Each number is 500 + 50 x the weight over its row's rms, rounded and kept within 0 to 999. Layers, rows and columns count from 0. Numbers have three digits each. The size before them is the row's rms in percent of the matrix's.

# q: layer 9 attention query, 128x64, rms 0.39, rows 0-7,32-39,64-71,96-103, columns 0-63
# k: layer 9 attention key, 32x64, rms 0.348, rows 0-7, columns 0-63
q0 071:536549569527499619534526499466469476455482529529401441459447438579461529549463472595586492512516576445575495506427505460578417458494418579526515528514451523500509524518479449595562570493525509
q32 044:528486531428547508497469535459485484487480459417540346463478559510501459474395505562510450428396505475508518490397496491532506493423430522550574574474520437441468480496533484576405483431509539
q64 071:480578543507456508489514595514460458500475384482550531577412524505562503478465391569497453563521504523539603503516579428492568463492468486537473393472512454458517508566507513588567464472432460
q96 094:510507555583481518586477434431390491496503451440504467491506480529453510525446509545486511584520551501529468543526604483571444424446418591576468487547559503497443391601520476560501539531502526
k0 098:498488533495497477454566511534519527490536387512528510401422513547473495476506482548480557428320546446472562610449532500573531513492467557502544482407491427434552446468533475508493498534551457
q1 065:546550609444584509414394550525532482507456478523439465509449415549539565521543491542463524560479435466579530453435517433582514477487544519518504415574394504484547500495491517555471559474498574
q33 044:551562503506533464511431491508502535498513390530487464498448519649409512551454518412477492505428422470547500527449548523546458474490443497518533421474479358566464453559526497551550468421460509
q65 067:554600463429430418427575548532459506444515458531607521559464518538544452452433496498491507484464458509522520596510579465463562505561498547548546527450461443567453414549491399555520479486530527
q97 068:551477502544492437533435465572463547499599477533526515488527533557472551484503520610443555411468525485558538579449540412504489542451495619559550512562428512513582451543540490590447506503543557
k1 090:429526525475443417525498424509516602533484459535538512440445436537472566609535434486432496455397497554474496564521483483513524491546495512506526457477569529448545412520463556464481489661463469
q2 069:544433475514500469507496554414507446445523463474555464508574530526485471508497601339537438582575618529393453493535510455442489492441511436567470482489526566482455498480522533505556506561466526
q34 061:531513496602376501491505486443485474391551515544536476514503460440499449530550526470573387560530451619467464500527507532462478517484517506428526507575564555467543486510467535534591518524416403
q66 073:483500562532495532515571552492489446489430488514436519461473485555575535570431609439448504466522544459462484468528468537511505484421521445476519569628511624439541635504524550468548480555486498
q98 076:407492471492627565533559436529507542584476520422459485468471566455436545532553553509537471416438438457548521506498505524481469556414527462476547540565546537564504497441505527492421501419582431
k2 095:503482530472448504519468524493413461451507576420488512509612564465464463454487573532510562526609562472475425379549441590450577587471501455512454506462576485495475518483535474482482537407467520
q3 075:485549536499484473514563549546453522512502464472471508481483471533523509554375510469598547512493474444538557569452558442502558396411531525532493469602550483514434503433575560435487630436473505
q35 078:484538491564479450513526490434460535489545512528493449563450544529482486479402496469519559491475632396428571485517583508500614507510505482526473476490536465590392417517521455460391479457552510
q67 066:471476514525478460513592528541458543518454496499405528415553452543393575511444500493465565444498461472505513519527563488536506458412548462571543398414561516561519537470645518553483477549528481
q99 107:473581482425578544505514479419496579557431558446535430561446447484536468523481471465524454518502429430611514460471511541563444397471497523547457489503560488479465449458478488397411440457541531
k3 082:504545551563457521514546520444536545589476464495553512507535473502473476575581492458575566523480431554463531447543511406550488520513427487571557549505484405558536440562467551382512602524518424
q4 070:441442356513479583532499486455519418424498517435489487475541514436539437522559452518518554502445533528477413443505450514471484577541476449483436459436538400518533517589469481521506472557418412
q36 076:536476400538553458557549534507536447476565563436435600426499456522511551531524438580576421480489452570548432509564495457462497553432501418460501472450515503462531612595483484462492531531482486
q68 071:553450485535479582440539499492525471482432556487444440590486553422513495589578445512584435442501534585554447510540411477453455562467473537388513568514502489490512529511451450521439510570446437
q100 081:494561390465563528527492548491473432447556541496599546451507535514557488528448530370522556568517531571487414452584522494506426489453452464484538476487450438533427517495515460465397525487539423
k4 095:527497443459526556489516539514485449444489549552400475559459555402535407381480446461504539548583401511486484444446439463489451539456584415482483557486463531527487570471514520557415457501474476
q5 077:473523418475569560479493485568512411428554475529547541507521612551462451456516547460469487496554493509514489397538470528476450536509547448509409505501513556375465469514582382523472447506526410
q37 080:442501583424528559618550548487541411472506543482480488526651488472431455521545445485511566504512525552474477455489415565412443486504476548474488568523537531441486528598522498482413483535478465
q69 071:518559423524538568570513494499490448469635556517463449449466474510432408554461408544509485500495539505516472414496510564462468518453430429462504550533536502538494542550468480403519488492374412
q101 090:472512433517510516498426484487465453474518544496462507476518479511445401456500500409447437581561503454564469472478508514487464467483433388512455607456518506540358473455552504396461610468515536
k5 099:522459423433439559483517537511509533463419522427500539487531481411535452470579609457482460565604613577540423453560470509518480505455484494408504513525524558563504563473490470505403514453508508
q6 109:392572542564408460491503472563414503580514453520538495382550480470461548509520524516404506403475535534402493594509573471475490540528475532553580480521505486480441515497529464557579484560475498
q38 086:495469540470492508493489536533557557485549579553488469573515537506594496394494518528444424605544419470544376506544558461489543474568543547539525500569429482419511439448474468421548446504444508
q70 100:515501564540487516562531462540519565536583456539488496423466377498467499517453539511425468419489485413494464526462545449493426521523501414483580435486407441471582541508513612488513455547415456
q102 073:512511561364466532443521541522444509416521529454502525527416549491576422491495534469540477480489468420550524468578533451499544444465584414530538544519464422480509544585474553471590458529443579
k6 079:528547569500566596527499462415529534466536490486560566532616530457416489450500568580474466498550476511539524475570524554547468457533627494531510572538479441453452478485534471401476538441472572
q7 077:474384484433546474604531504547482400544502474466525469558451479561582538462497614418463477514514512471567489486520432526506507455405469507503514417495463442461538493462510563457508526481642499
q39 087:471438496396479504513531389434422586468550446532438499545582520528459477496478447413486512467503457407504491456438465444403546539522537583542457420529503570519450485457516564534449429491500526
q71 082:547498515417600471465464478487456480513580471513469458473544449515493459463459556497481498502517611428444550472485573379465500416573533529497577487512505550576451461398571535488507436524596470
q103 088:567505421536497435519528425524438396466572526464518507486456604583472433374576491470482552539504405485402517533493465510534593454443508466506486529564493424483530414491479482516471477514479499
k7 110:488454462477448537496536459441473461505492534451515574568493540484470453500556539452522515551675464559568443415578439475510501541451542521458524599451530448589446521519509457434431486489445453